Part of a small language model's weights.
Architecture: LayerNorm before each block, rotary positions, untied embeddings, attention and MLP in parallel.
Each number is 128 + 24 x the weight over its row's rms, rounded and kept within 0 to 255. Layers, rows and columns count from 0. Numbers have three digits each. The size before them is the row's rms in percent of the matrix's.

# up: layer 2 MLP up, 768x192, rms 0.203, rows 124-192, columns 0-95
# down: layer 2 MLP down (transposed), 768x192, rms 0.168, rows 124-192, columns 0-95
up124 105:121130099095112116137131145111123131132114098086139103111135092097112133130153103145170095122127122124107140111145129123174147086103141141128103106142117123130142130124170168076143136127107159124140067131157070142140176119093120138131084137146116188117152096150156164123150135121150156107
down124 105:143191149124101105106094109112150137168140106102143121141148155115121089119095128125123117104153135104117104115097131127159165131086097152134152091130075128137116144100145113119141101111119104146129100155124130127126145129105119122138116109121103131092144191117089163122157113145160107128
up125 092:109135118152104146110090118164153139186155098118120122144127133164136127128136068128116074088100119132185105116139122112108093136153155138161112120128162123118101096096106137151149087119179141099122119077157078172148114112135118091113128120146087106088110177142140132097163148152129156130
down125 092:157138118115126140111141144096077158104129102121134118141124111136132115159143181156140134170149105113112183066111138151128133087085086141116149152111139153136106117159136115161105142132105092141136091153121185156158152151098142122124111136123138161124101094131098160159129115146136123149
up126 093:119115129170148151127101149119153124134148136121120114183155108138104158137114114095129135172123137090167120130133104130106077096126147175094141126096117145119113144121104173155135113130100107117144137082152103155123145112125138137125176109122126164126103162123134127157072121127151121099
down126 103:137128116142125105140131136112183127155124123183095119115133128121154104084099162103116125120096110156134147160131124209076144111097156156088143121129077189147141107169153120112127118111127088134140156125151121131109143115135143087166116112133151171125163157121135147088132122146125090152
up127 094:181156138111124119132097085151119119079114139161161097108114175137148128143171137119134126087161140172128108135154094156114158114133074134136127121104143104149129129129124152139084139158096118110137070142110175118135142128156132155128117109170109095142125100146102139160122087195143108116
down127 094:114081134124139159143150163114094134120136135149117117143104111110115086131137137128133143153095095110125113173115172162113112177141129144138096106122141175134116171142176098147161080125137122130089188122138117123104099103095111139155102140129179148104150150113135161129120125107145095149
up128 114:097136097154154116175133109146103115080095155098154135073107123138142107122140102124116082130119146142113102132082141173091142161131156126114116109107119146119130126170140078110121129104153107101137142098152103108171116120134141143117111119130107129185113133186155129128107099128114169169
down128 110:104108115093125136138138137157087107142136165128142144133120134108091127097135128123109148124107120102172125150139117177078111125149124133138154056158119117156085099150155173140152137167150144138106121105107139121086163097102120127121139105138158143132123135118120147171111172093113121174
up129 083:107106144107141138146175109120139149145120168111135158083129149165113137117134112120103112114116157078133147137117119156158135125142166151172114154125135143113108142142138134126142127128131112148135103143144093085130125109105141121125137126123131112106134107178123112139113183104151138115
down129 095:112154115131128175139117163165136141192105123098176108117122151114168132134120121145165116145130146152146141117133086121180161166145135089099154169121138106096130131146135126112135130117086101109105137155130164113147175146136092117082172148149142150129148123122088138142168138146143109104
up130 092:102172132091125111167119141102111138114128098128107107103176139146136123119136151100128156146150162119120148187104079147099149093118157134144104123141114105210167153124167097129083116100106134079133115135122133132130198140149151127124120118109151132135098149130145135165129097097118120139
down130 101:130142157132145116123117130149152127143134101158120140175131101132080201107136138116143129167148123108134161132098134145128172164122144142135116130106100150076149141153117116127155115115086172142126097120113150141086130085103103114111151156111167106125121112145161092142114139137109141153
up131 082:102143125140127198157150101079156109099114185100168123108118100083118129135119140157115164149128106127123150093114086184102099128115127134133117146063109158110116116124125106121126127155096135118176153097135093130083124149140137114137127114142095141097139115186130099129140111151175132123
down131 091:131115140061124121102156128118125135117148091114185132173137106099129135141096132132106105137161137139124132121125079097114159152143147131116127145160141136108118123166132091127137152178090131108092108121137128162117145113134161193060143108183137136106131119100119121154170129160137165109
up132 107:079151157127108120132095092176087112154123119150094158097129095113152141146098138149138117156121132167138126157130095136137103116111126113108113162118168112105094136130120147119144151141083168148107147114131153082110166151125127140114085137131133130124114108137113141128129154093114082149
down132 110:101083121119125124153146110102113151114130142108149129098083100108144120139090137108150165140146118142138114131137131124132105127171124111124091124124135108104096131153151126147101182143150191093100179127185095126118131110147156159122100135083185134109127114141141098135126136134096141156
up133 102:160118131139125161091125083124149165108102161105166135133116123122126102107137140131152137131106155157112098080141162124151077201133123127131123105125170173096149129138120115147131125135152099162120179118113105116098084121134134144083119083147113131096125102148123146115154131112091113143
down133 109:101121155151109121085139115106131091145069148117133102119115123148193113156133104134138109161120143133083094137116115143118087158113128080139137122093163123105153168132126151138098145154114143117169151081121106104087100142148137160113118135138112116109092140105171111126172147086105115115
up134 086:148130171142158114142100086146111082106123123153104116104160136187115172123123178100118129123164152107137112129130128157124127149085146134114111150136095139106137108163104143094133123131089155110165116129128125110162143158123187111141100141133148135115116133163105137136074159134072123108
down134 095:096123162145082145109126100156131134105151093103130107138159126110108109114137126133162171139135118155134094121153122149125119084148166133117174160135119136132118141150105132145149104164148100125145148115078147109110135122126167127148143139125113129115168109092135094103112099110057130119
up135 114:129128141145131106081122117138121131184147097128120102135156159127124128135124129142112162119153129125150077155075138172183106136147146135105127145171194137084133113117145138126138145119097129142114127108103170149139090108100111174164141196132161127142111161158116122120123134139156158148
down135 105:145104107182126133148153170107143179106143125113145144152135172094098127111116105133138120122085174077106102146130128115123162144118147145155111098115124119151143122133099096104139136093203168141118092139090071146116135147129136132135114119137103118166136114120111134083090086139138144144
up136 110:088102116118139160129166132144163126115143110098139127130133109172162103129094116144102126134148193133151141110135164116136100164146139086146111125134147109117141095115143129181148143143136124130106157099071121118135126137117151147120147108146147111129127148145098192156171092082147129112
down136 109:105150100134151139146121146139108130093146171112119119088196106118135116149102188107106145148161107107142119144143167077137138082098110100116127135125101159136186113088167152136160119138120112159165139112095154110102130099153138137148097114080152070089093166105129109128101116169129118148
up137 106:099119147146131144191114104144130076108148180150157121115067094129115126111149119129128124161158170161103135101141088153116139110078139135162144102157087120112146100141155086101158160144120140103141164164113097093113117160117139104130114161133135135168130117153115145117122098125104099119
down137 108:146110141128118130144130137112081147087147117129137127145111123112139180119129111120087161117118151139103110104071101162112117156117161103118141151059134117126111100136169126112163206163178130112123153167118161163134138138163123091112155140086096156122136145130133121116121123145149118150
up138 106:135143099138126153118104155106116108124129155117107148118076093122085169136113151102095103098102149084159132141154072113162130122158155155191101119153108130172137149092114125110143130108107142115133098110151084074105139136134132143135128133160087086153149138121111137125087121137135115206
down138 095:130124116147136096080102105147109169158099135115193117168145146123148128149119127162125126138114100132111144103109139132129120142113113123133148123110147130116088096160078062136099158121134102108119102106088163151106125173125096078116125092116166107108150154115130128120140123083140155120
up139 076:087109113082116145128151131145112141129160108096135087131161124183111105171109123132125122132122100165102108095113112146100155150142178106098130149097121156152138157128146137131113120128159083125116112128177127142134071174123146149158161062142114137126124149145121106123136088103088086168
down139 085:131100131127108131159141103157124095193158108112087132109122090112162095143170129137111144123110142129109128129152102118136114163087092123092114096162133114149147157138149104134111140117109139085147141134093120132103167111101148120145136152134119119118137129068114136131182151129162190132
up140 094:102084132100125140171096099144192097120138114136102109128100138156111130163069118144175113149106137142137124126128147124085164123094130139132137133110138136104151116124139094141111113109112093131129107138178127143124161141156148167140129139094101135108074137126088148152149136119134124083
down140 099:096140148117152095089108142171111149123095116145180172127114099122149171132117158100099091125127092141140129083099140124155102179084106073083117123169115149143122109158128112133135135120124132115109155130137098083161131134095105117147134095145126134120133075112105163169138117122129143181
up141 088:062089120099134125127156147178154122116092135117101145083145132133103114134141130185150176129139170104088130158155151110164129142090106112129142151096121132137145135108158113102129123142116154157114117110101164115141159117104085165169119124128143141116098129116130161147138095097161123151
down141 098:138072133128143122128085131157118128127155082175116141114111136118138058125147138127124110160107126134104141153155154127108171107097103104142131120112150097133127148084078190091155162129114097134151117134135111147154154132051131142166128139167129119095153164107123116165111135125122144082
up142 093:103143142165194116144137148149086091129099129101138137129126174099126104115118109110120107181120137134129110144110115171088130083109139143111130147167110116123105140176137139077121119128132127133148121121109126101116143146118156097171114159099152128183158122113103118168098089105103128165
down142 106:133097132152135106132115193146122115167159133144130107159169179121090103174152118133091128117166128095126074091145137092125124171133087164074099146111133085119143115142088115157150134120122130135138149098110132103112132135104148074142137138106106118112133123150113171132084077153135086087
up143 114:147160105135120136141109159131119136103130125147125127115111119123110130110089152109164127081117166095141093152113109110152113152119124163171124148135100117133153139130142088141109112100119115085101111165148113102114171172119082122117120144186164177146086150113145107134114097117116126148
down143 112:103128103135119142138131150079118079138118149136154124122155164105130134128154090143154182104131111170121117111108149114125107083151138125127191146094127116094110149126115157091126160138114139136109105135136146101137107079146167130160101119181092124101115171120134108156132181164113152144
up144 088:132138143104078105126151100129155111110104110162086141134137126135099129130125159169120153135185109150135155134144104196160117131131129115135117111112133085127113107135170133134176133138155132093144150135085150150163119155152116127175093110106110138092133106125125135126115158138160108141
down144 096:128093150112132171097128119161144121137134097115167133109119121094125138072142139103142152132120105104132121134143134127110152117165108123130123156136123203141134130157102136134101120116140125143113081077122118100125152104141129118125127160141184104115126177142133107157143143152154127097
up145 089:144140151120162103127088113140150098094085118135111132081133118094076136134127131122122129138133168122114102116136095144176160155154142129148120108117123148137122127116117187093080091146133136138131125140143145186117137080142165111107147122145116103160148158141138116146138137123156103151
down145 095:149131147158150136161167108154145135106158096128160126102132145160102126132101153120129124146124123109171123132137110078116108088128126139144111138119124119097121163170103139133166121153139091131121161131106133101120143149137122182132137086144118135152155112088146086126114126112103140104
up146 103:111113121150123178134148172109130098126107129099154114107112134146095152150140139103096110158116102116124105092129164101147158102144140130137120098136111145082104154129120130094129166133126131134137117107109089115157124139171126129135088152165122102125139158117126148111151158133072090106
down146 100:141119146165102112143184156125114165112092131131164097078113135128090138107068138105119153142138164133112148138197156134105134133092107113123131120119155110134105099120132118095177116129130117115120127101108131105105120126105118118113118108145139098118110099156153143148143143130069130108
up147 079:146127121108121128144134111183108167110163146120105123091105105131125079130120137126142115138109161131145156140126077159105135090115107135176130140144155141109152090146106109099113141113075085115134151140163128134131138138146169124093140141111123140164143105132181139141136134128127127119
down147 097:126087118168089127121129106082148151153170127152121132141118091125135151116109087130145087151096167133141129099096121098142142109134128115147161107128105140134150124146153128143097109083116106107126096082155162112179126130069122096149129105146124114151141132151163132133097114150103137122
up148 113:145150129142099190157162135139129142144116126126140119130116081126100131139127121095127133137081148103140143117102143163160114123113116117113188154156110144119147105114186134117108122130118150146132079100155132155108130148138124091110130124135156146159113095145125122116117171115172147103
down148 106:156115147148087134192134125117096147167122126145122148163155126156127149189121153120105133152119120108177077150107148142134190145108157108107157095129123140130136117108136138104106146116161085178144100124103120139126149095134107116146149107110109098101163083109122153107112106109140110146
up149 078:121124155103181155156127101113112108090085145164154140097138146135141082134132118163149143159181127136116115174134110165158136127128156095123113147113174140136129117149130144144151185151118159149165109113106117165137111114132146130125129119123148087109167125158132128117109113130139135163
down149 096:123167150136062135160111131133153126088150160099153120137176181146099152121122157104091171101122120140141098128184125122118105110145195158129166157130098129125122098146129142110148155138123115078169114142133156128125122151138156149144139132142141134167146083099111131122124135120123137126
up150 093:108130137123143121117157115090133126103163143137104138140132119115129123095121104136112121128098179138146134112127151128147130123170165138093102162101137104114149145126083117168128144119151107147080152078147125131154158123133159155147139069141107147115187114113140092158147154150087168126
down150 106:129118134099127103141132127141081123095140133130110104143112118070160108095114099103155111122096141158111171107157151128108148102204140153108129139122091118119112129132128132186159140145121102154094152116145122174149129128095145124156201125141140137119145129145147130163164127100113115105
up151 099:084153133180117144146159116095166167091163156134073173110141092106162111119089109131138113162100141147155155119122104147130087130106131101141135179089095110154111128145113130143116150162177138102142108113161115125131121117122132135071093159105088122152102138104153118131103172125163119120
down151 102:090115170130136121121123133113129147113136117143164099134136121104143167101104083156158157112171172140142125146123141143124120133099131116102097127117166110113125104143124095121110131136099134146159101127116179103105173082118089109108091119093110125073103134110140118068090145120141112071
up152 111:127099124145136129148133157204099164126120128133116180093107127130123130128111158198120123135108166159078138122137141108135094156153147103144150173157087125110125139113093176129100119105118148105129128120134143144148138153151176133132136125151104109146111139126124109166112133178191117142
down152 080:131163140133139121126136097131178099122120123118138054154166114122132117121170092084141138102102097088161118134115111155128171086131144123128134103114162133119141121148122094124133132132163104157122124143132130138096130092122092157136107103106124190115145095126126169114129110090088147129
up153 092:112172123106131156127122139099146139112119144154140106133099131103105103143165109137165141126146116141147131129128076150075123115141147127112149119117146160097155119155154090137116155131114129131116120128144142104157134145197147139135083170088143120123141105118154124178108119095139165121
down153 094:113106107072123155116127095113153120136119129152129155128095145133158119149126138116118127150115118130097109174056149090145151132110131126105115167140118099139155131137132095136158123121138092141182152151135148154143096133155152131116136143122154120121073146100135118099067139127122112136
up154 108:144180108135175146176106126128128149127135109150145094112125163081168106112133153078141132139121107119119121137147096143092105107138162134141188147170101144110129116133099108102092133120082113122149115146165091086130142169143109124134133089127118089111107131168183185145114137146146107146
down154 097:132115138093078102133117132133129119177137118157137151153136138189155148133151128142152124089137114109095128124114137109133114197173083096071091120141140122176098140142104150168140162111135135121106128163118138146135119104133164132105149159140167125128116137099117123116149149153142129126
up155 091:132130135112139132121140136165110127109103173137107122122091119129102122153139136145131120156100143112109052136164155142107113148138081130119139146118153151110124117103125140131184146141124148108156120119171117106149173121119127066168115132139164153086124097162133070095118115073141119128
down155 095:191129116176142131128115121126158119126116117145147141152135159170137108148123129131126146113140134098116101143139111141120161118150159140124174165150154163129074097141143146132140100146111134161128128144135162089137152176131114133192133162125117175105135145133065117106152134121129103137
up156 096:095108097165091145160119158131100133139139133165124163135147127119137112098119158121133117108110151121143120120128169094126108126129104143146088167114142170146108090120100152123091139074130125083169124126116117134096166154101098095119134106147138100134104152151140096112105143082122123123
down156 091:164106109102118118085130142121179144167132121111162100118135141179125142153128078128126132153131083085114162129152108169145146118052146123085134135139158128141139106132162117133109096095136130139107137114112131099148125138167161142158159107125104120133141126087120143127170086155126143144
up157 073:138160142134115137116116111093114151074091133146163145128131151094137127122147163111080075113111148136075112107142127154147102119119102164149089179146088145089164137122130094115113093158166097121154146102161095131121148105176154115085118100137123140092124147137149158136145135129159092135
down157 103:148103138121113129099125105144112126103098157173191131100181111112118109135171123125108141116112130118121144149178146097125109145120128128170110172148123130091070140128145110105110106125179152158176157114114128146137128127149161153129119144147147128110141126119110154103093112162133125158
up158 086:105109126167126150141135092124181106097132144138121073145144144137104135126149141112122152138113087120120165118124107148157106160133177098119128179168107120117141066115150143138148116139120103088131124074182116152174095125134153094118136086127139092092119106161139126130120115137115130157
down158 092:107082136151097134158098114164111135111108088159095115143122168138105116152096124116164104102121119071100134110087092138161121180152162108145093091164090143159154115115114119111120122133137157110097080134158110106097096117153137095132193082131143133127116123141130129121126117090133146126
up159 100:115100116095148124125164115132154144137143172148163105134082120165097117155122141112165105148142148108151177138136093139144125131114136104159127113131145150159163077116174143097136120127122102119142076139112114080114106172155093125123063137120108128124113110138113152110100127160156120125
down159 099:123146123137080102125140158093108127141124168174108185186143091145135131140101165146110135129124114146111104111168126105172178135144125179128134125126158144096132141136113142115107160106157179103113155162143145092116114114112154131095190158129159055125134123132130118186077147139110122155
up160 133:124116168081123117140152098148134132137120102121129102112101114110154132131150135122141077148125163085148097104141104124136134157097133142111140104103152111158128111145142122138099140113149117089147118126133098128108142127116156162164139098091088105095113149107153109154078176082100125142
down160 119:085126101071134121101150094149091166118109168121091167135187140127152140146141146102136124169094107170115111096148164137154126186144130106106145146126170102108133138148130123143144132107141154113099101120131165128114129129155086116118128109126142081116122159135118138142123099075128090108
up161 086:118073107129171131127140115154138103162143121161132126100121133149120098133110131092162096108109127124131105111099095151118107078090127098105124130137092145109144081114117111134119139124125087102130136146162131145134170184161126109124144150101092161132118118104132129124094109082126137132
down161 101:113099126174143135130108147143095144169123145115116112134091166154157132166089102116126123113099172106142140109103159216141133104102115086113109143151141130143166097131085145130109115158124113146150136111171134133125142173137100126123150170092130183149095107111132104155112120129079149148
up162 117:124099147158117125150175121148133132157101122125115108110147138147132170152077162126111116122119134147107122131111100160127112154149122144106159092124122107101107116084091098137161143075110095144078144148134170096114154100136142134171134154154129130151105120159146134117135097139150114079
down162 104:110180145071107106128087120134136153086096148087121088115176140117136151145170119092121116137125134137117105189156103115150133139154145120131116115113109140175117173159105161096124129099109155138130128122146132136128122105100094144167099137109141135098118109136178151126089129115146105126
up163 118:140134124084127125157110091162117069120141134144110119114099158146127121132115109140157126102111156118124143138144117141110145145092161105157142119122131162123140142162100102081126075111145164097150121081155174141125134138139117148120105135121151091131116104111153146114108065115129158104
down163 112:109135187128185122096131138125138086147090144135167138141102155130095156128174139116135094120122174118151114129137143138117125143103154120142161131130151136135146157110158086085130108107131122134136128146132124150094147149164095139083081140090134147126150114107137175121089134136144104118
up164 086:145132136131090156127118148102137145144137130170148150131134120112119147125124133140147127151156112109164134142154121098122185085123148131118140113099094131119142151119116121134127131149171092151143098133147093163136144151171097143107105170120135094114115176146157126146127125128086156110
down164 096:107118119109132121114058117152175128141148138133086125082166109181161093091119085115107146113131104176097098106109098102094156145148105154134094112123171101125140152128126140109136112186154133151145107130124135145113101176096130119132142099160109136109126133067135099124140097136128124110
up165 105:086120120148135103123093120160133128128095116140110093105129123156139134146112122065095121151125169178141135118106118131157131105097100156130134116138140099137114098152116147144146111097117119169109203118136147121120141114131113135128112145131075109121124141142126095154169131127161100099
down165 098:137165144108137143137105154110145154098129136161142179133118126097129096096130129089191170119097085115124170115150146152157149136159164159097105139137096092135125137116120120120137117129152136109143096120153090153103116160170160073168126129137151123152130077135119107150062126117103122130
up166 102:123108092113111144137110110123122159137124131156128149127152132191148149145123164101098188113095156115123145144123089132138108123106137154160113127099115063130108149130119120115124108092114115136113145106095112117123160134119122166132124082147126121153135134147152143087109124129085100122
down166 106:144159117137098105155112153169122132108111092104102146169156138146128097154119081153143120124138126087131118131120145140112101116080139168164128140143162116084108129065116114150106076102163115118140143101185135154166103144096159146138153089113095136124074166114100102142143140141123117149
up167 102:143182149152108151128144164097104121142123143115131119104116141116134127155116089140124107119132144136120128150131153124113133112128152184115119088144133127104135138134101133137096124125155073094109125129098156127136133166126183122121127119119114134180141128157101143099119122125101111139
down167 113:119147103120136113134155108108111084115146145092141132109120173133136140093106143110112089140164122111144140159150126135117099147137124107131133139144166149157168156144125133075127158116093138109119102119138140135173174128130137173118099148174154140136107156103172145173175140159139125160
up168 161:075155109146156123134133124176179091131125122124125108112151120131125097117102145112139081180153157100124097124113149140134098136115091118099174093116100152138146085146160098099161147134132145123154158084108099115093161095142113148142109133125127096097121128110125097190141131082133148134
down168 125:125179116170193120177131133124116148063133137153161152146128155134149102108130138076193139130146140131125161118143163117146095142136092130094131119159127130130133126132118123082111173164133137116142139136137142166158075106153095096076065110105131130108137157087108127118115117116111177177
up169 099:124118132142154098154156127141129118109125158120130135125171113146142121152137097121136103150146101138094143134150102137114143142093141097124127122142128137163106081112129140120111156163156100114160134114108141077151121169131164110115106147123129120167121145092087118122077115158081100168
down169 107:156152108164167157128130102103095135108105138138079126120148134165079103108125157112137193122152123108125152123132137147141076123110146129152123146095106151104126095139105131139122140133153144129123158127111178118124160123107187154136091144144103090128103081117126148124089138127131109107
up170 101:125130133112140101093122181132125164142129141125122179073126094150110161136137138141149124122143170103149120144113104131148105108133133137155119172100141124152147193130103130114143126139160148149114120172135121150097097142141116136116110138092116139172137094141101174116115122164128140152
down170 104:095139150120130140125126099113154108128131152091139106154085124150175115100085131109074117175076098138137121105143118131100137153098123153102109145150166159112112124136123166109128122109112111122152109150099151097163090129146127143147127132143152094085100132167122146132145154159117110162
up171 081:164156102112111131169100108143182103102101163113129089145139120142150141143106089101175137132104078110185109120113109155114124084187126100115133122132132097113147153121132164123115075098120123138143111131112086090142141090144160128110135125139113131145106092120122162116127135102092100119
down171 090:132119130117122132158129176093102135135169115157154143089103136106126099139081156170116109130128160157172178114114155085153138151133148129122170141098109130146159143134176120137156127113137112127129133143162147131136143152094119138123138115161163116165136149129124089143104130112112086103
up172 087:137136149134114138136175141143178113130124161145148139098142132121168137087166058163152161172159105140110085147112096129135136077117180126124116140104122115135148147091125117150111133132170148090103144084126152075128121161089112119122176097152167114105156108159073106138137126118115138109
down172 095:138113156162153103147137120118138102132166106122126095160123144163131138109140149151121118092104119111143169114144117090127100112124146114106142092111098118133148110174109115093117162123114132137136123128100138093105120058116133094137112146129120147134136115132144123163131151144141171151
up173 085:109163119178171142180122121140163115119090158140132111102120138165133169138120153149122129145091170083096121093117179138133133125119130090107092136172108123061145120104165121144131087141097151141123147141132116133099141148148136096122115133162169128150100125175090134126108093116161129141
down173 093:137101133137108128178123136119192147128151107110140165159101145125155112135115150157138175117147108124134117150145095123128177158114075123089176142105141107186131116091143113107072099139142119080103117113143112123118128099131100103161131109093151141098123115123098135167151158161107122131
up174 103:134114153108110116092151135144099110170108117163111134142131135106092149136192113169151135139111124090140170123149129106148102115111134147160086117104121122133168131144135184098128138165128105132136104138136145115140123128066085139130133155121138131124144085150125116133141135139158130099
down174 106:130137136117132157118144144124144147141181182065147132152125126114134106125115088152124162123120082170115088162104085138146149119121129145135137087151140120128094168170125082105119141125126134075122095119146144160133126137118136124129144096102132114074094126123142178112125113101152174156
up175 109:109140099111116121158132169134148108121123132110111103126125144119109118164101096111117114140138137108126171142145144123072110129112165074115095143155111137094122135079182166125150108137128120116126116164161104077123133166110130110176174155100087141160115155094144132120125155121150098149
down175 099:106108129131092117109116069133117127132128112187155133122113099146122108095136134167115144123101124162136113091103120117145123151147115146111140126096155151141183157199053112137109147147151145107098130076116112157097149119137139136104096147152114120115132143142104114157149100110099165113
up176 125:123095131116140088087110138195155124129177088085111098106099127140128132132147130110113117149073156126133078101191151115126108138159109112127140140097143164121153098105118131127131165123117128125120182126154130138117120153134135099122129140145147105186135135095140102158160145113146117144
down176 115:161102132166138110100125142128103116143135121105100090131120143117104119136126138137146132102136179153115112130140136153126098105071142109177130082048119130164181130141119169117131131152123109131160088109143105131131128128160105125165121099147137108130149135112142152156106139126111082140
up177 102:125112127099107117151147173124105142148161112163143139123046155161195132095121134120112155136094145132130143150171123118109089089116136096157147173151116134121151118113143129105121155122157164098121102116094112133113107127160161171124137159131149089149154163143115095133146138084153103108
down177 099:154083127133162080158121140098137150168131083143144139116134128143145136100105105135115164139101079182160131112110127155138158082100130143134151130125144136131087134123106112115173120125141109128130099107143122138088119127119146143137150114103122106097113125129056120189146119109148125113
up178 064:133115149147128149116132155162127133155152137136153073124110136144142151170091109099123159103115165089125109129106123122140147095130117097189103164073134109142141147126115126128157124097118117139135140114115088172144100118118113131107122104114164136117146166149166114119173158101159166077
down178 088:147157122169176162108118129126108118163141146115086084135105131152093116138070121160136080105131171136115101133116146138153170155099170123148153115088117135126161109127114123123145144209109092153177110147097122131109128100134107146119151148121156120104110110144172185126151139120143162131
up179 103:115142122172152141137145160140113133124140119132137119108130157136142140100155151124120103109130122123153134115163117166153143131142197128088155178126155154177110108141157113164102145135156157108140147113141106140116131122151110109129084119147159147116132126155129122118135090107128114129
down179 099:145150137153155145111128165124128141163101143107116153133166165088145134141087163097104109134154129123134139119117142099087101140151148138115105110131097140132100125091204105138133118113118107132087153082107176129139127181109129089125111127088157158127128092115124094115103097149067119124
up180 088:126136092127115112122131137119097132095133098088101114114119099145137119129151143118106107127120114090126152099100095130125142063146104119110125144087082141130113132096115126170134104113125141131122134207134135129162135151155158108140118132174115151146125099176109154164195076120119144097
down180 094:129084100119135103110122130122150108152114112096090147146116154103134109119145146165134135140149130128139124080114120144129159087166119120072148140104115182146096113094131143126195135209132111099135151139122112102105145119108142119143134097141144121138156100128110158112098106098123145140
up181 093:127115103108142113135106180107128152125151141115107115116072154154146146130088133135112139156139086102125146130110111130101059126101090131146088125137113159089171117119135124141099124108066107128179089155150125111094114135178150114138135096117141129091101143133137142113099119074145117080
down181 103:124114134103109119148163166103107105142157128114141110146101132143164139137155152120129119156114099130112109152108146128114123151083112089123127142126097149113101125173121088130157114126110118123185130204160156108108123130152090128107149087122131099136102106096085122108125100105169152147
up182 104:080142103115129163097154098132114143124168120138119137098098121102123112137103114101117105130107120151115140083141115168101097159094090128180106097090125149121110120114118146165143116140136154100101157102203119157123133117127158157169134133109081136112123163171151132178136137083120143146
down182 099:131164134127104097134137111120114113146098121131120192123141151116103118171153146165132119114116129124133150095108118087160101135117109122115101137099179121152084111120136132092139093133098161146106125119179151125125185129138108115138122158105143159152087123171170132105112152157137147100
up183 084:150119073142148114137162121126122128109103161142123096128135146122089136105185136138127131151127093144137172138123146091121133126104166154136177115154099111174133103113121171133087104159117114130115116079143145136105145085134109119084139096146084122106131115135103085126134116161159092097
down183 100:121125119147118122102127132154136085155136125126133118149133128129125120150123125101105108140088148097126108137123074143118130138128103109114119076129119099145117118161070121123112113092133105146067130140089117104084119135142171093133150129114120109126100144089097079125119151128114141144
up184 089:156125127136107142127129130133137096119144153131164115102157102125144121156140137137140121117135155138117139114133148135041119116103083143149075095139124124084119073164103138114162066151089099191158134134122134161104125123132181119112134101132118148111118131145155131135156176137096108141
down184 097:149083135178143110141141139102132094115156137101117125123083126103121134129146147122133174068088094121136115078121102140157160129150150146155149134140129106141172147110154120106100121127124160158128123121144127123157134112084140136096150106155127168130150136103188159127138088111081111126
up185 135:088135195150118150108119115126108099173121126120133125121128125128154094179148132137099129143117137141093160136127160116095121110105100121119100134101159108150151112144122166191121098159116134163086161132104139131111113100101158145130156145103139138133121104118092101120142140122158157125
down185 111:083111127126095107084103152126122153126086122106117121125139108076129152182123155161116164119106088128118124151154133115117147098116099110127105172106112116118142146168126121115123129134142102107133112141116135171134174129110114144105079130106153109075129123156161153138050092161157102128
up186 091:123113065175104162129094109109102117116101124115149092118132145117099142111169157107126073139102132168122142115134128166093148129160116159140085136146127182115142166137132088135124095120112121116132103147157078140127114124123117094138115152136129156147106111157134122106116091163137160176
down186 102:102170102140104151128111136119157157132169124145137126125121155133147125133113154146134050151152078169143163176168102107114149122148143120144126132152139122132101154127159153147130132133113124131125099124128146145161101141134094104129061123156106148101101146132106159160154118153120116109
up187 109:123138142140101102107105120108084111105123101171133145159150167088146146136118125176125103091134115165167104179155128106162154080169154129080144138097141129130118115091116100159131131121142176145100136167130173153171132127112122154124136150182142150128135098181123132142136136111162134070
down187 106:136119136133128106169139113136168091137154115165155148155094124108075170116140134128138102124117110106105128140134169125160072124136087118189118121147157093123097133116133072074136090126131137152122104065116125125120123167149162139160141144103115094116123172126114151105147095087116122129
up188 136:140110120128114135119099119121132129140123126091119137124112097170152164182088103136124106081085142136147133102111121121085139103156164129143116152082146118159137138108106141132096130181137182114125109090162135125136158165078148111107157143160103114174173167111138090143129108209111144125
down188 097:154166154135102146099111125141157133129142111213136138109146144102116100135162151112150168139187145145101157157113120116123116179138087122113132131164089130102101112106168092113150152096117115144133112117116152158130109128146113105125081130092131120095091116177143113104146153082132130130
up189 126:090112141164105156080148121120121160111142126113182140086103129116138113102157110109133127116126120162161098113129139170117093208089168131166107134117149106123147135102167140141145137131127115100140159163148126089114175078125118143104086122135119113108105125123170091106126119095154133108
down189 110:129141081128132095147128106128117135103079097140106157112140130114121137121179097111129093101144111154074104159141157155126152177126144100115139125097120162132099117093166124096150126065126148118128112135128158132123106143133123107162113145110094143074128138155111143127178143141138089100
up190 097:118118132100128122164071122118093120127112127138150143117120134159137115099108124175123142142100123124146150130185092131117144139115162110120139126112108157119111123130157164114104126132134100158114077115142136126172118136140147164126099109129149094115139073169120093138125150131111123088
down190 100:163133148087146181143103090181159130139127118113097114111112112093101119134141146145110177141142147125110155185134136155140120106128114098164151126156126093132110050109110127117130119134132126155105113102155109126166114133117144155126135177121096114168143179094099113133129095133104138121
up191 127:136091131150132139131149157099124139090094148092156173138161134134144118129151126155127135131120135085130110146146103108148106110124135098138141132121129067130117163145139159158108174157129133171150093113164122099111098134110105082116123173115165127092143089120116147136084088099117151119
down191 115:121147150132123125189132123122123132132125124086170148128110088147123125057112094115111123107109136095098104120160084123145135116168091130142150157142135113145149146184160184150143128098105096118150133144134168095105130126114163097161152153087135118086178091127141113152164105133136127083
up192 095:152092099144159128105116098103113124098123130137163148143157108147143101138124124146090129123119127122110148160114130121142147104142121082120069101124158109144152100181112086135087115125080158128127110139142116115175118142180135120092112148128143129156178078144151120125104128091143143124
down192 104:142099101140114113108194094112124123132101111177090136145150069095133112123118122146169151095150114121121056132096147145142103158109124151158124112139156119099090137120142088149161106082125156132169144117130108113127104124111138123129159154115126133156145129160132063157125129148135110145